Part of a small language model's weights: vocabulary 32768.
Each number is 50 + 10 x the weight over the matrix's rms, rounded and kept within 0 to 99. Layers, rows and columns count from 0.

# layer 7 MLP down (transposed), 1024x256, rms 0.0339, rows 567-579, columns 0-127
55 42 48 61 54 46 42 46 51 50 65 54 49 43 40 66 66 41 51 55 54 52 51 57 48 46 53 68 55 44 54 48 46 46 45 52 52 52 53 40 40 50 47 47 55 49 45 52 18 44 59 60 44 52 48 43 35 42 44 46 39 57 56 61 68 55 63 58 43 40 48 47 54 54 39 60 40 32 57 33 47 29 53 48 83 21 49 45 63 34 42 53 45 50 53 45 52 57 56 40 59 55 45 46 55 49 62 59 48 57 45 52 42 54 52 58 51 48 58 46 52 53 42 60 46 56 59 61
50 55 43 46 47 49 52 59 57 54 53 54 41 40 52 42 45 72 45 47 50 62 73 69 33 51 63 57 54 43 48 52 46 55 51 40 56 48 43 49 47 60 51 43 44 52 50 52 57 43 50 40 46 51 49 50 46 48 57 49 47 57 59 47 44 48 57 64 42 53 38 53 50 53 55 40 45 56 74 50 51 51 47 50 43 00 31 56 40 57 46 51 50 47 44 43 57 52 51 53 59 53 48 44 52 42 46 31 49 45 45 52 43 51 38 43 50 47 48 60 52 51 51 29 51 40 45 87
58 57 47 41 51 52 50 48 36 49 54 47 50 41 32 50 35 50 63 48 70 53 55 57 62 43 52 42 51 50 37 51 44 42 63 65 41 28 44 36 46 69 51 49 48 39 53 55 35 52 61 59 58 66 57 49 39 54 69 35 33 38 60 56 43 53 52 59 41 51 44 53 72 26 51 44 40 45 50 48 59 52 54 44 40 56 44 50 31 57 49 40 48 46 45 44 54 50 61 54 42 55 60 54 42 58 57 42 56 61 38 54 28 47 63 46 40 60 70 50 70 29 35 66 39 50 51 45
60 56 50 55 45 49 55 46 50 45 63 55 53 46 58 36 51 61 47 48 51 51 56 49 59 56 49 56 55 50 31 39 34 42 56 61 38 56 57 38 55 55 43 56 37 60 46 41 42 69 59 61 43 43 52 47 44 48 64 40 65 27 47 36 44 55 64 43 50 61 47 62 35 42 41 54 54 50 54 55 45 62 46 60 54 59 22 52 43 51 46 63 31 47 54 46 46 52 57 54 48 45 42 48 41 52 46 39 44 44 58 44 63 47 54 34 57 58 30 54 40 59 48 44 53 50 56 46
50 38 46 36 49 41 46 65 58 62 63 40 50 55 38 54 53 64 51 69 64 52 69 37 67 47 52 52 40 38 64 71 47 58 47 53 52 46 46 56 47 17 36 49 46 60 39 47 55 46 28 56 55 34 45 37 57 30 41 46 52 46 40 57 58 38 42 54 60 49 35 50 50 45 46 43 51 42 38 73 57 41 46 48 53 80 61 55 68 58 42 57 34 58 66 42 43 58 45 48 57 44 55 42 48 52 44 47 52 29 41 78 41 48 37 56 60 38 55 29 36 52 62 53 40 42 45 39
44 59 60 54 47 53 55 56 38 40 51 46 71 46 59 40 54 35 57 37 45 51 51 38 47 40 66 43 72 48 49 54 39 71 46 43 44 51 54 47 67 54 65 61 66 59 48 66 49 48 54 40 19 43 43 57 39 68 51 50 42 69 35 49 44 39 32 52 59 34 53 43 48 46 49 54 54 42 57 49 68 48 48 44 65 54 36 61 54 26 51 40 56 47 45 56 60 33 51 50 48 58 44 54 38 44 34 39 43 36 58 49 54 46 49 44 44 58 53 40 47 59 58 58 49 66 42 39
47 44 65 58 45 48 60 44 39 66 43 81 51 51 47 40 48 56 55 51 42 51 45 46 42 68 50 52 61 48 45 41 68 61 34 51 49 43 39 61 38 59 62 45 52 57 44 31 53 50 46 52 40 43 58 55 42 53 28 54 51 60 56 57 40 41 57 57 32 56 65 51 58 48 46 68 48 39 52 61 70 53 31 38 63 47 40 56 51 41 48 38 38 48 55 50 50 47 44 53 33 33 59 37 51 56 64 53 43 44 61 50 58 43 41 65 44 48 42 51 64 49 48 43 44 40 54 61
48 35 49 48 59 51 30 73 47 66 30 58 65 42 50 42 36 43 63 64 54 42 76 42 65 30 49 31 56 54 40 63 32 56 55 45 60 42 39 31 44 54 47 63 41 53 52 50 51 45 58 55 56 36 51 46 37 63 71 43 38 64 58 67 53 54 55 56 59 61 48 60 48 65 49 55 30 50 33 53 61 50 38 57 40 37 54 58 52 59 43 43 43 43 53 56 56 22 63 48 42 43 61 57 55 13 55 52 57 44 44 59 58 45 53 45 39 42 34 23 49 46 45 53 33 51 70 22
39 41 68 56 47 54 69 62 53 64 34 61 47 53 50 37 37 62 39 53 62 59 29 39 57 64 61 52 53 52 52 43 71 51 53 45 50 46 58 29 52 46 45 53 54 35 35 51 18 61 53 47 33 56 64 56 55 58 50 40 32 49 55 51 46 55 65 58 48 45 44 33 62 67 44 52 46 47 53 50 66 53 46 47 53 43 37 40 55 64 48 42 47 60 56 57 46 40 45 75 53 49 56 54 40 56 44 42 66 51 57 43 48 41 51 40 58 61 45 47 51 41 51 50 67 50 57 64
72 53 44 34 62 69 60 26 59 53 50 49 68 61 58 75 67 55 48 45 61 53 42 44 49 70 47 64 61 49 36 43 50 41 66 52 49 69 47 68 51 38 47 43 58 43 49 59 42 36 30 68 63 36 50 50 36 43 47 54 50 36 48 54 58 63 47 40 47 68 36 42 49 44 42 49 40 47 61 43 65 59 47 45 60 49 43 62 59 43 51 47 35 56 50 52 48 42 48 61 42 51 46 45 52 45 54 45 32 49 52 44 65 52 56 49 59 33 61 52 42 51 56 50 40 37 47 40
74 51 45 58 59 51 72 53 57 46 40 55 51 72 51 32 40 49 47 49 57 46 45 57 43 73 60 42 50 49 43 39 54 61 47 37 63 43 43 38 35 38 62 62 47 46 45 45 49 60 42 37 48 59 55 55 54 46 51 46 45 66 43 50 57 62 56 51 51 27 55 58 58 55 47 60 31 39 55 50 42 43 67 40 49 47 63 62 65 54 32 31 37 29 56 35 59 69 51 60 43 58 55 50 40 62 55 37 63 49 57 48 66 52 53 56 37 47 45 39 42 69 57 47 54 46 42 48
48 55 48 47 50 41 34 53 56 53 37 57 54 54 29 52 48 31 42 72 54 40 48 52 59 43 73 56 60 58 47 37 50 48 63 60 41 54 43 46 57 55 53 40 58 47 44 42 39 56 42 46 43 56 49 45 53 50 60 52 45 53 37 67 45 53 52 56 48 42 51 42 50 58 55 40 40 45 47 30 57 43 48 59 41 48 31 61 49 51 64 56 65 55 45 51 46 43 53 52 40 68 47 40 52 63 61 56 66 42 48 60 38 65 37 49 46 43 53 56 69 48 35 46 48 50 72 21
54 57 36 53 47 41 64 70 54 49 35 27 62 47 50 54 49 34 55 41 36 62 51 35 34 30 46 61 55 42 36 42 58 50 40 41 32 45 53 68 34 60 28 44 45 45 64 60 65 62 47 47 25 37 47 55 58 67 61 42 54 57 56 37 50 36 65 41 39 49 39 40 39 41 38 50 55 59 67 62 43 51 53 60 75 38 41 58 46 47 50 34 36 33 40 46 70 55 45 43 43 57 54 49 41 36 48 40 51 43 54 49 54 32 58 53 43 54 40 51 52 60 62 30 53 38 49 64
# layer 7 MLP up, 1024x256, rms 0.0431, rows 568-580, columns 0-127
37 60 39 30 39 52 35 62 64 61 60 75 43 31 35 32 41 33 43 56 53 53 69 65 51 32 67 44 41 52 70 43 49 59 45 49 50 46 45 50 55 56 60 54 62 48 45 41 67 58 50 44 45 49 29 46 44 29 37 42 61 60 49 64 44 51 52 60 34 59 41 60 43 58 59 57 40 60 54 56 59 42 49 65 42 51 43 57 48 42 48 51 63 52 49 53 63 57 64 55 44 52 50 43 32 40 44 47 70 48 30 60 66 47 36 55 41 38 39 67 42 58 50 55 65 54 59 46
58 58 55 55 60 46 60 64 31 67 45 36 56 53 43 26 48 42 52 39 65 49 54 57 44 35 59 42 49 59 69 48 53 35 58 42 38 66 43 50 48 43 41 61 44 51 54 41 48 59 50 32 45 50 53 50 48 59 40 33 44 60 30 37 64 43 48 38 53 55 47 43 33 70 53 47 51 49 55 68 61 54 49 50 56 48 46 38 65 47 47 50 31 43 69 71 44 50 48 49 53 40 43 43 42 51 65 53 52 53 45 52 69 45 52 52 59 57 66 40 38 38 52 58 53 60 38 50
53 55 43 30 57 47 47 48 50 61 42 65 48 46 35 40 41 48 47 53 52 66 44 49 44 49 53 41 53 38 50 52 63 45 47 49 51 51 56 44 47 23 66 43 58 53 54 58 60 46 61 59 63 51 26 52 61 51 61 52 32 47 54 34 45 48 49 47 48 48 55 23 46 59 62 54 43 45 47 64 65 55 36 40 54 52 48 47 45 41 43 51 55 65 53 46 40 60 43 47 42 32 48 35 47 55 54 48 59 56 47 56 49 54 47 49 51 42 50 51 64 54 60 53 47 52 32 50
53 50 34 57 64 42 54 51 49 51 43 45 41 42 65 43 29 56 57 50 64 48 44 48 51 69 52 41 44 56 57 48 50 47 70 65 35 62 49 43 53 34 49 81 49 51 52 60 64 39 61 48 48 54 61 41 61 29 34 39 60 82 33 41 79 43 43 49 46 47 46 49 46 59 47 42 38 51 52 25 54 29 56 49 51 76 45 50 48 52 62 60 61 39 64 61 23 63 47 45 51 45 57 28 48 55 50 43 70 38 55 59 40 31 50 33 57 46 54 31 48 47 66 41 44 52 46 43
47 49 51 49 65 46 59 49 59 55 28 41 52 28 34 55 36 63 42 38 66 51 42 49 45 46 48 52 43 47 53 53 38 26 36 52 62 54 58 66 36 52 50 40 46 56 59 47 54 46 59 55 46 41 41 51 52 22 30 62 56 47 63 54 63 16 50 44 50 54 28 49 51 58 45 53 40 51 58 57 54 48 56 46 32 54 53 33 52 45 51 42 41 70 64 37 39 32 47 56 44 43 67 47 45 49 69 52 47 30 48 33 53 51 34 67 57 48 56 65 39 49 43 49 41 42 34 35
52 50 37 40 34 47 52 57 62 54 53 46 37 42 55 52 44 50 40 49 57 52 45 43 42 54 52 66 33 56 55 64 57 52 57 60 52 57 46 47 46 40 41 44 51 34 50 52 47 62 42 49 46 42 52 58 50 39 60 50 37 43 57 36 60 50 36 55 53 48 42 46 40 52 51 51 52 59 44 37 42 57 58 64 56 58 65 39 47 50 45 50 64 54 50 73 52 42 56 33 53 51 32 67 52 55 52 44 52 61 54 58 64 57 52 42 52 52 53 36 48 67 32 52 42 43 58 50
59 52 53 53 66 65 61 33 48 67 51 47 61 40 72 16 44 51 42 37 48 54 33 36 40 41 39 63 51 56 57 42 47 36 59 68 49 68 56 81 35 48 44 50 44 32 52 67 49 41 55 56 45 60 43 47 47 36 30 70 57 48 38 34 55 34 44 35 50 49 38 36 69 56 69 54 59 49 65 62 45 38 37 48 56 65 54 63 50 40 44 46 68 56 51 71 37 68 37 56 47 40 60 38 65 76 59 45 71 42 53 45 53 56 55 49 56 55 63 43 49 63 40 33 72 60 31 52
32 63 31 48 52 44 69 62 56 68 53 25 52 53 51 50 61 46 64 57 59 34 37 34 49 47 72 49 41 44 39 78 38 59 52 52 50 62 49 43 47 43 63 73 39 39 74 51 50 41 56 46 46 41 59 36 67 43 48 48 51 63 32 48 50 47 50 50 48 23 47 55 45 70 66 57 37 56 56 47 47 53 61 63 51 70 57 58 56 52 63 45 58 42 41 40 58 36 42 49 52 60 49 50 61 64 44 68 66 52 45 44 55 52 45 43 37 35 41 41 53 61 48 53 19 53 47 32
51 53 46 56 48 38 69 64 40 38 34 64 71 51 46 59 44 43 52 54 56 58 50 44 32 42 48 50 37 45 37 49 49 56 50 47 46 45 48 57 49 54 33 64 55 40 35 42 50 45 55 30 59 49 51 46 62 59 49 49 45 49 47 52 57 42 46 43 55 63 48 47 68 45 64 52 42 54 64 53 51 41 59 49 50 36 44 35 44 54 48 53 63 66 56 57 48 71 48 42 53 38 56 61 47 62 56 49 43 47 40 45 53 56 52 45 38 64 38 47 49 54 63 52 56 58 68 51
56 50 38 44 62 44 54 49 41 54 66 43 45 53 41 54 46 59 47 66 53 59 54 35 46 36 32 41 32 37 57 58 49 44 51 56 42 72 42 66 41 46 49 34 68 42 50 62 40 47 47 36 55 44 42 38 58 51 36 55 57 36 49 61 47 44 55 44 35 50 61 49 67 56 69 38 41 45 36 61 60 52 49 66 57 46 51 59 45 44 67 52 61 71 61 59 45 41 50 47 54 64 40 45 47 34 52 76 61 41 43 55 49 57 71 57 44 48 58 51 53 38 63 43 45 55 51 45
44 51 58 44 35 46 56 62 63 53 46 56 44 56 59 54 58 53 43 46 54 57 60 48 38 49 41 46 46 65 50 70 59 45 50 43 43 64 41 60 49 46 52 52 34 65 57 45 43 56 56 46 42 53 38 52 45 42 40 58 49 44 62 53 63 56 43 35 54 49 53 34 37 48 45 52 42 52 58 59 66 55 42 42 41 45 46 49 59 55 29 41 51 49 52 59 45 56 42 58 60 43 47 43 34 56 42 55 60 51 69 44 76 55 58 61 36 78 38 36 26 59 57 59 47 52 44 42
41 60 51 57 54 44 58 53 25 40 76 48 33 57 49 57 35 53 45 56 54 48 51 43 62 65 47 37 41 51 52 66 79 49 67 47 62 54 49 61 51 53 51 50 50 62 62 38 51 40 42 45 28 49 51 44 43 55 49 39 44 47 44 41 66 46 41 38 38 52 55 50 69 49 62 39 55 59 64 44 63 42 56 64 30 49 55 43 66 56 58 68 70 66 44 64 52 50 47 48 50 57 33 53 67 58 47 47 65 40 47 59 49 54 46 36 55 39 56 62 58 44 54 47 41 54 56 45
60 44 20 63 46 52 55 61 40 44 51 47 42 53 35 54 26 50 43 56 55 42 63 38 40 43 58 43 40 39 61 58 55 64 36 51 40 62 61 38 38 52 40 67 31 40 52 54 63 44 50 59 39 33 76 50 53 65 31 54 47 54 48 50 49 52 52 35 50 50 74 35 41 60 55 54 34 67 62 52 70 47 46 39 33 55 56 46 76 54 56 55 48 39 50 72 42 52 42 56 45 67 40 63 32 41 55 51 47 59 64 55 46 37 56 41 41 42 50 41 45 52 27 50 36 63 59 40